{"head_dim": 64, "grad_clip": 1.0, "decay_shape": "linear"}
Each number is 128 + 32 x the weight over its row's rms, rounded and kept within 0 to 255. Layers, rows and columns count from 0. Numbers have three digits each. The size before them is the row's rms in percent of the matrix's.

# layer 5 attention query, 640x640, rms 0.0394, rows 0-3,64-67,128-131,192-195,256-259,320-323,384-387,448-451,512-514,576-578, columns 160-319
061:091134141121189122177100119114215069082129141141117084133183113182144100152115109156114101097146125127128118136113098155125173068141130140115100138173129154093126117161113161081086122158172107130123186144169152102136165167139124195108151191103111152114106104146111127132071146092131129100138131123087055149139129143165133102088102123104140135104105177147151118178156162141057171124126156121119216144166158143091205095113128178069145174098096105125116117148099154118088158080115087
037:140172137104075099078179110142125130137058149156118171093065050092127166141139148142112115140160102159162113112095130119125103175100154118101116140130093161185113112115081115163154162080115142131100095105144158136119084071151158102178124094105137104098141097084111125233148093142126136099148092139132067174143126153110095158133120113064161128109107117137124131112142095101182112119136162119144102119113083122144127133094152138181122041148176098047174180124126121178174096111121155
075:173102104094118113124154100134069171183123169116130203116023099085162105158142173098116106106175136135126095098145129135117112133120126132120120092102121080171100173092152140117170114071139161124130115122145059109156128072073127083157079091126142124099137169135116110137168125173105110103104094108168173121141120120131121154139144150148127088218100066072082124106058066108218130142133130113178030115108114155175073135121179120181150094100160170094130133152121125147190095114103150
071:076080100140173178167105157121191134130190160157154090177198127179171130142106140122123144146120156090123156170117128157184108127142093137161130123175165143089133089160156140095105127168110104108156119049145120098128137148144117138123157109105071137106109164148112075114090147104133133137091143144098073074107148113104166151121132182165114165152173092159127108146156143175034099135117141151128156102129147120144153144162143122062117143146067147157122073197113131080128153157125091
093:044118102130159154129065101087173122076133119138130097162130097148128188131118129090153125105179106136158135180132075163127151126077161183177110126098119155125121149099139170151159165180167158084095154157144156122195102147144092135083163081124109127129076107152089169142079186105151131137106067073122159155088131156126113116118142120128125154145151159180184092147160142138058136085163180170182097147126137084114178064108167125139141152147089148095152179102174135106101166196139087
132:144158152108060083102129161106101151156123115079171162132143098153081087129159155089135157124124118124097124132097103093118113164167103129077148154080135061151177140116085150188146131087149103131093107100074152126075122117084181109127103181146150119177149165070154170125163076201093081129079197174135155122179076118090154112171068151093142097159080128077161177101206125083149089106149109141093143186121068135117067159111087153166056079097162172157134144115115142158154059099075161
093:119144155166096066119180137157064133135102163159127177068117160138080086155146121160125142133126178140075140123146094107124152149142078090076177109133077068133112117093133134116111100113149103176111149125107089146092098121123140112169123168158100106128174197115135137129215119219164069120146168123132146078132118113134110117105135111133139103144101107083111169101126094103194074137152098133106101146120093126135096155139116128160137092152126152134084112106123125147171080047126133
095:096069163132123149150157102163152108121121163138108112064149139156122157158096111147133081101181154137114120079158168193122081111152113077126126060141128122123092092155132106069114132120145134157155157062152105166193129172160111114157150111063090173096105148144114132055125153113131182127151148159130107118101127120158093087156134113130076138123124113160114116134091102159103102159090113134090201067166165172125149149113134112106178128151098088074129116150097105099146132130147095
089:088120078136161124106155140098127125130142159108168053131140131116145161183090134131158116160142189114138147113053150155106120132135170088196147089151089179114125140141150181073117133126093131156211186167145099161159154143141079164128103118073103068131125139163106182158099134136087184094177065050097137155081129155159055106060171110138120185127123110163106115173107105103104127157086086169167167144198129116123128068101138132115189178173131087144086084135130117092133086109185145
219:145115116099092084128083156121092147152142111148164184173089137173054098067143110131125139140089099155102167145109117160110100181124148122151139159107063126206204140115069103133122123124158123159093091127083139130140105073091163098064090147169083183148124112115149110099165118147142094131104105139103145139130087067120181156136084152069147104129130074056139138112148092117165117097166113103133134176111101160150093160173123148149072115113161130146117120100107154159091107125110181
101:152128139097099085117071131121118135099112082188135217140098137160111117115177108116117124122114095169103126194178128164125111157151127162085142116113090097196176147088115087168142139101220090116054099119105125106124105079139144136123127122209094130128103111103127092054167108166128066127123114155144130119160133111099198109171080123100162123134124155082172138077136127199195111102158189122076139123101119124170143171143154138171048150102108135110105134103092154145134137127148171
103:091105131133154134144139138152168128077114128164109089093202143106161173151127122125108149107177119112155110108122125142145125085104099111130122106116251137078082110191181171112163115132128150100176151114145113075108158183150133131181179112080156098125126170165112120144086144150117146157121154153155095127148212180127082103170166176161126114169140154188119136127129186154105063129096143155116119106145160111155152129058136112169162086131118095132169146169152095092173131113185086
088:069159154129148108129047136091178163110105132186146172166161172137152157136109119085134142137107118132159208192084094171097139121101139111152128106121130142187129123099129151130168143133126076164105093171145190148137146139166120168131149174138160124146111159117144129117113124121104128141124114091075135166132122063085133099147104145077189104201172137153151093118114146091068161116133104130141162116081075080118194134129135116125125100121062115139164142120143198123100053166140133
060:144151129095112123085155145100116097166034129154146077148131134136117092115156141121175120109118098120052108062104102138113178145113117150093120152125119137123130174126170104121165192137128094153107062114108183159127100121146188113150064172141171107136102179124138120135151104173087123063124160162133153084163120116129100156157128127093157101084126138075146172039118116098134096084186139133091114141124075122091086159157135117155087077082200156105164079122103166149110070100103160
090:194069105116126158064152105144077125150139103100109139103079109132106151141120150150128119114202138116112097043160125113139115162172076145125159112133124110102086111147121149110118067119141135051167107094094081129153102120114159082154102099135097109093137143162104117171175129161125101107106142152164142124166125184143081150144175120134068140122126107078096171095141114148228095131121154117110074169190128218142051150131121113096096134107195142125102156136110094144178126085110125
110:104119083115165132112090084181155155124138139157145098100140088128165131172111124152108094070152175097157166139163128148132116092166133075186102099118172122064111086143133128065134128149119161103154161116145090113117159141148126117150153099154132154090123109115102157094126131132162170180142130129123085145106120163137117121128122151155036118164162095164130096168114171182127140124041104117186094154184193166165147122106113107088115129126077112151137145213140058080148195116142062
100:125147129078102168141086136091177127101126128131110096110174119115148194121107160108118095117162154110048155128094118144167136132095109122120110055066166164128108097130156137105179142159103127124157150133151101144102135138177090181129135114102170136138110121145085145149080099135087208152145100108112160191098151124121124089137129134177100182191128124184162123157178158103093179135108106169119182102095125091096168135067165101062186108090175100124170102135094085097106086170140137
139:112165171114138119094131113136036123145125093178167129187108107139088137120156121152114145136077090168100131145050092105121121156128147139140103162174060087163145181116109118166124139156117084142077061128119139127181115116116170077104123114173100141156143140132165085154153151223113075093157142108109128125166134110155108163131128105096132113083157118072128132111095093101209063101194101097149099123129062143161112140163139137176090141076143171111117093119133185133110093085120154
099:137117139145149084156137119133064133158116109144149193151068125142082052130140132127151108170139124182131143137163126127126109121140124131151131136140064086139136157164137113141162108160161146131081112143106159093184075094121138114068155110157078140107075129150129123129222147154152037130128170130108148122144103097124141173183098131118128107103113108036094127106106113119206095125162119097138096149136147170176099103186083149144102102172070122133105166119144165125136177075122146
095:093080128107134101160176126144201109143127161094107143092160168133181132143125092117167125113157124119166133116165111109148122047141057152098154122103179047056098084157131170063129127112146166075159189109170155104127134178112133202167133151048087109134095141100141126102132093107161162105130141183130077119100142164179133116103109154141103101144067097199084149149159177146058170122079127172114115093148154122177146112153087108098124129170082096116134139141173110094135193110119072
048:137170159143109180101124134103134125100144101109137060118188144079143096152135146194047108127114123082123093127168172105088175089160162123098105112132114109129152135155111115118110133135207105129118140163113156130133098164143150150102106145160116131106165137106099127143139166113119113112079120121182188151192129160120076118119187069060070198147110147119121164154145156110163131141099071103113193128119152129155108195118069156134050090101078082073120126105075111136064064107150111
028:066149067140161140127135130147083135072089115101139096152101125127125145123170143175103198134065130160133139151143175154140105200153158129168084132146103121133079117128134101181128104141085161131103121157102113137189124106097115127137118068134110132187105108167179100141157133099167113132169154159181120174137120120086129103168162128126173122098125141079155091104141126052091211161133116167150104145153138149093116103149113150123153102117145094162194133117156095146136110098129122
067:115062127133168117175146143173178098148153120104097172111120122188097131116085170089158116156105155162089130115136101162136130107126106145118139129139126106144145153122171140090150077129122114111121088100113097130152096093131070085136180106126124167126105158114118162161124138115119180117127154097111110096090083102155184120123109176158138129143167174137100079120132138175192130121159164124162071103155138163076119107172145103142157214191106159159139129136128100129156157150101090
071:116131111144106138126101150089157138157197095200142122148198135160176185108142108086139079138160151132173169179125106109168163016115084117138112152146174163065155121163117122078115154148176135101119105116150109125111161185180098179155135135106131125090108156099085156105137117165103123108130153115079094069085161153166109165054139138107139121107111111157097153117137114181115069146121109081092120135161126106147143085122135129121121147140113177123102186123132186134149118162141105
080:103169105071114118103136137049208075131141122145141149132144101164165140109075114070136116125178119123107150121151126147115147088105077149113046147130144094080095116136113147072151150146139119137124160065125162086151145196158189194175154177080088178117079145083112138121047137101143153098140134127077113118101180167127114145084126158139117130128115143197142126139145113159098135104177159163161219150139199095129155116145177108078108171139167105139181126116103146117076194076119152
042:125193117133136133167103103119171121090094142100133136103113114120097110142078143121154107087090101115104144141148180119085107176086156059121186098112125116163124103117144128135119197072101185177155137220142158167131104079110155120126121156175096125120133085126163143143190105125135106141107173121149159186167159152157079052115103113184098150092065129089112204069103158121144109179072131124106154145083164105092106179089163166132161114133146098108097131141123128206150119100132138
087:152053157127105182148113117185094159139124118100111122057119124094060073128150130150095152155089139150151087123141143099133118165146182134168181110148087139156141126143104085150143118091074174092140090180121131143155093047089094088102111065160145082102154168189165092119162164155110100126092111105167146108149111103180186131177102106101150120150127105044086092150086099129174152135126112157111031102170039153148122116150111137149112110179075171141099119131174120119190132137144109
082:076100090091131120125152125104153151122167106108145129180197101120192112117168110099124102148178146140134131176116118143152107116170120128126083119122146121088164104116169147115148151197157078094121072082098130088124158167150122148086126140117097161157103171126084095087042145143100147158131091149106093077102097098126189155119148182133124129166152082154134081133141088143074127094161129112116121101152158144209120138140083104128126125143103081143141131153110112078104151135131108
124:113200151094141099072145118070175101136155110103179160178137130124141174154133109090178122096155069083085155131104098089165160132109107130071180157120140123124111140173149136135119162193141089130084117159170129123076106120129172151161113188121106105148126135076170139148100105171143153089138128100112150156101173148162076199055171129156105072091156154182163234091126102117116107073102115125158119106147161053153127094093158120138134126088185111158080134109128158179114092112135124
089:149129114162069144165115161118089169122158071134159150087072059104049115097112114122137144139094157142081109149165130172089077196152189091106142127113108129161164104067103111170159130066186154144109143106110105183144155071119129118099139121137135133136086062069183124109194123188121115115114152124154122177186081105088123104156114161113119122147105067022117152112099098090129115170127128105091111161091106166070076215122162148159097090131153172114185127097112119178124129115117152
096:176037108159123173159157109205111136105078142171082114103109110119116092106098124176092108136105182145173121142103155173100119114166149108169089092153089147177110087069110130129093094143160160099147155124108118112154129134115105127136166086138180156086149141138097110131164182092126129173131146106129105105168147115143139095187097137133103186133128104087083101189083141161194127180131189136126110140109079173104150147149095120131139136164082093097146169200098114098167158123179102
120:122129123097139116097150128095199150118102160103092122128157180143245116169181087155154108121140135152178183117114141123194134047138103118208103155114163152067100117141169150110103113165069124063181115114148127069095145154128046198207158147077137116098106149134074127135075139070125158182138109139103102101137149149125165113082091157114119147149109163136089118151152153170048131171134105162121181149136178094159158112127122123116147145134095108159161128179166097080114133183117094
060:126159094109178120146106097116141105158110150123099163179160141181133146143127131141154119150160158101106097129104128155116114151159151156134146082138077150129110079102142134057056111190088093158104132106130132176132132147138097148177159195144136143156092207151165207129112172062125142121116142123111100095110130130111185097112121101195140171136140143166141141125127160158086128097114141121079171155106149096078171123126149088021161127120102158137144113130088119109104186076103069
036:181133156144161093147116128131120105108073146156214105073138167078136189112161081065125122151142096147110119148131097138131144131103135162114142209110132122170162188166099094161212153124104137120089126117159142132187128141109175052104121121133091063081188050175084097134117148152106111088103133116108140186113094201183071183122151161093147149071171153149184170098084174124152075196087143131100112068137110071129092140117148127159142141148159159104053090136133145141188056163120181
081:164133149137077167135145160184092128156132126106143095111095108111115137119142141085126112128141119101154118097145113123091092101141122093092168150148142121130171148096116096180206127112173157120116121164155100106106092102123139102112062061143129136125136078110088097083143114179103073107126153135126143144153104147153061152162130164071117122104161114090084185128090069082169134163159157138111086048123102121161063159142124164207138089114118167142104167189172132150155099156117156
046:126048154114120119171108165136172169097114099141147116154140146088090124074092132084138114059142098167119093132150144141080107135133164140121132168143085214118098108122088129123141166168150139123090131137116159140182111160152150143103201108066107124129070097075148068144117141159096165110158131087101064166100159103153070115123081181109083153093113180147137049118144147094130122102148120128115167096174074083095182116152127110139107179151056115106145171125147070089094174099202139
026:118139169125077130148131100126109118167124187077014128125143087151070111118155145038144152100131111162134215146137134141117183061107124123169153146072108110151190138113138167056145137116137135079151093141070113158130165109118119094090099155124153130160124126176126170107092152090178113086091108159167160129127138092123163083155139116129156091127154082090095147140110138089109139166082113141167111156165084128166166166085067093117093110168135138190159108091158141131109162125125145
055:147209124152151129113196069132106087175131160099135195077112133088138172152194158143147167188108133090162179133093183082198132114125098096150173095098178110121121172082170157087093097115143078126140128130146098130058149144148091113118096151162142148137183162166119121087104114135125110116082132136171179087202156155122171156127144131164181129171139117125125215071119111145143110172104090159119058174130169140154083168109110137172164094140128115174119100129143157149140042142097125
# layer 5 attention key, 64x640, rms 0.0353, rows 0-2, columns 160-319
150:075097114187172157152133114119129112089121140101091062119170105078147152185127125132149123134184157094149125064114108160131154088083124134151140098114168123057089112147184153081149126142101110115207160085145117107126183161164091164153115100054138106167129156146094165155074135107141137121137119103127104175074167157159084103113153129135142168124123146186082093131089141116105147167069139154146137123142152128123127150121129124113167168125114169103170130158172077099159146169156053
100:154137143129112130104126160139128130131111104139185154117059171182107111101092135119118127120064131156134136178119132099159117173183211126129104155144094129195144129114127109144098118109135121124120116175116150153110062098116162067079097144186089147088165111147149113102165139123143137135112085091153119133148050101094124147162120094155099161102146102061165150156138125103134138077177089124136111151160088164107091077124114126130089129148136104163065110079081188139086128086120189
107:139174131111104083154101182129074112141100130191176197120079144128114109103156122111084107097042108163128113165122127117138126142165171173121126176114072127165146139112099094152112178067122159183075099180054109157135100088124183121079156144150126105133140100123174141136161150146105120135095110148148122124141106111092123142105147123108114089071139091094169124076145098127148134102157129052132086146100118142125135108129104178150103136126140144172123161088052139129107159116105161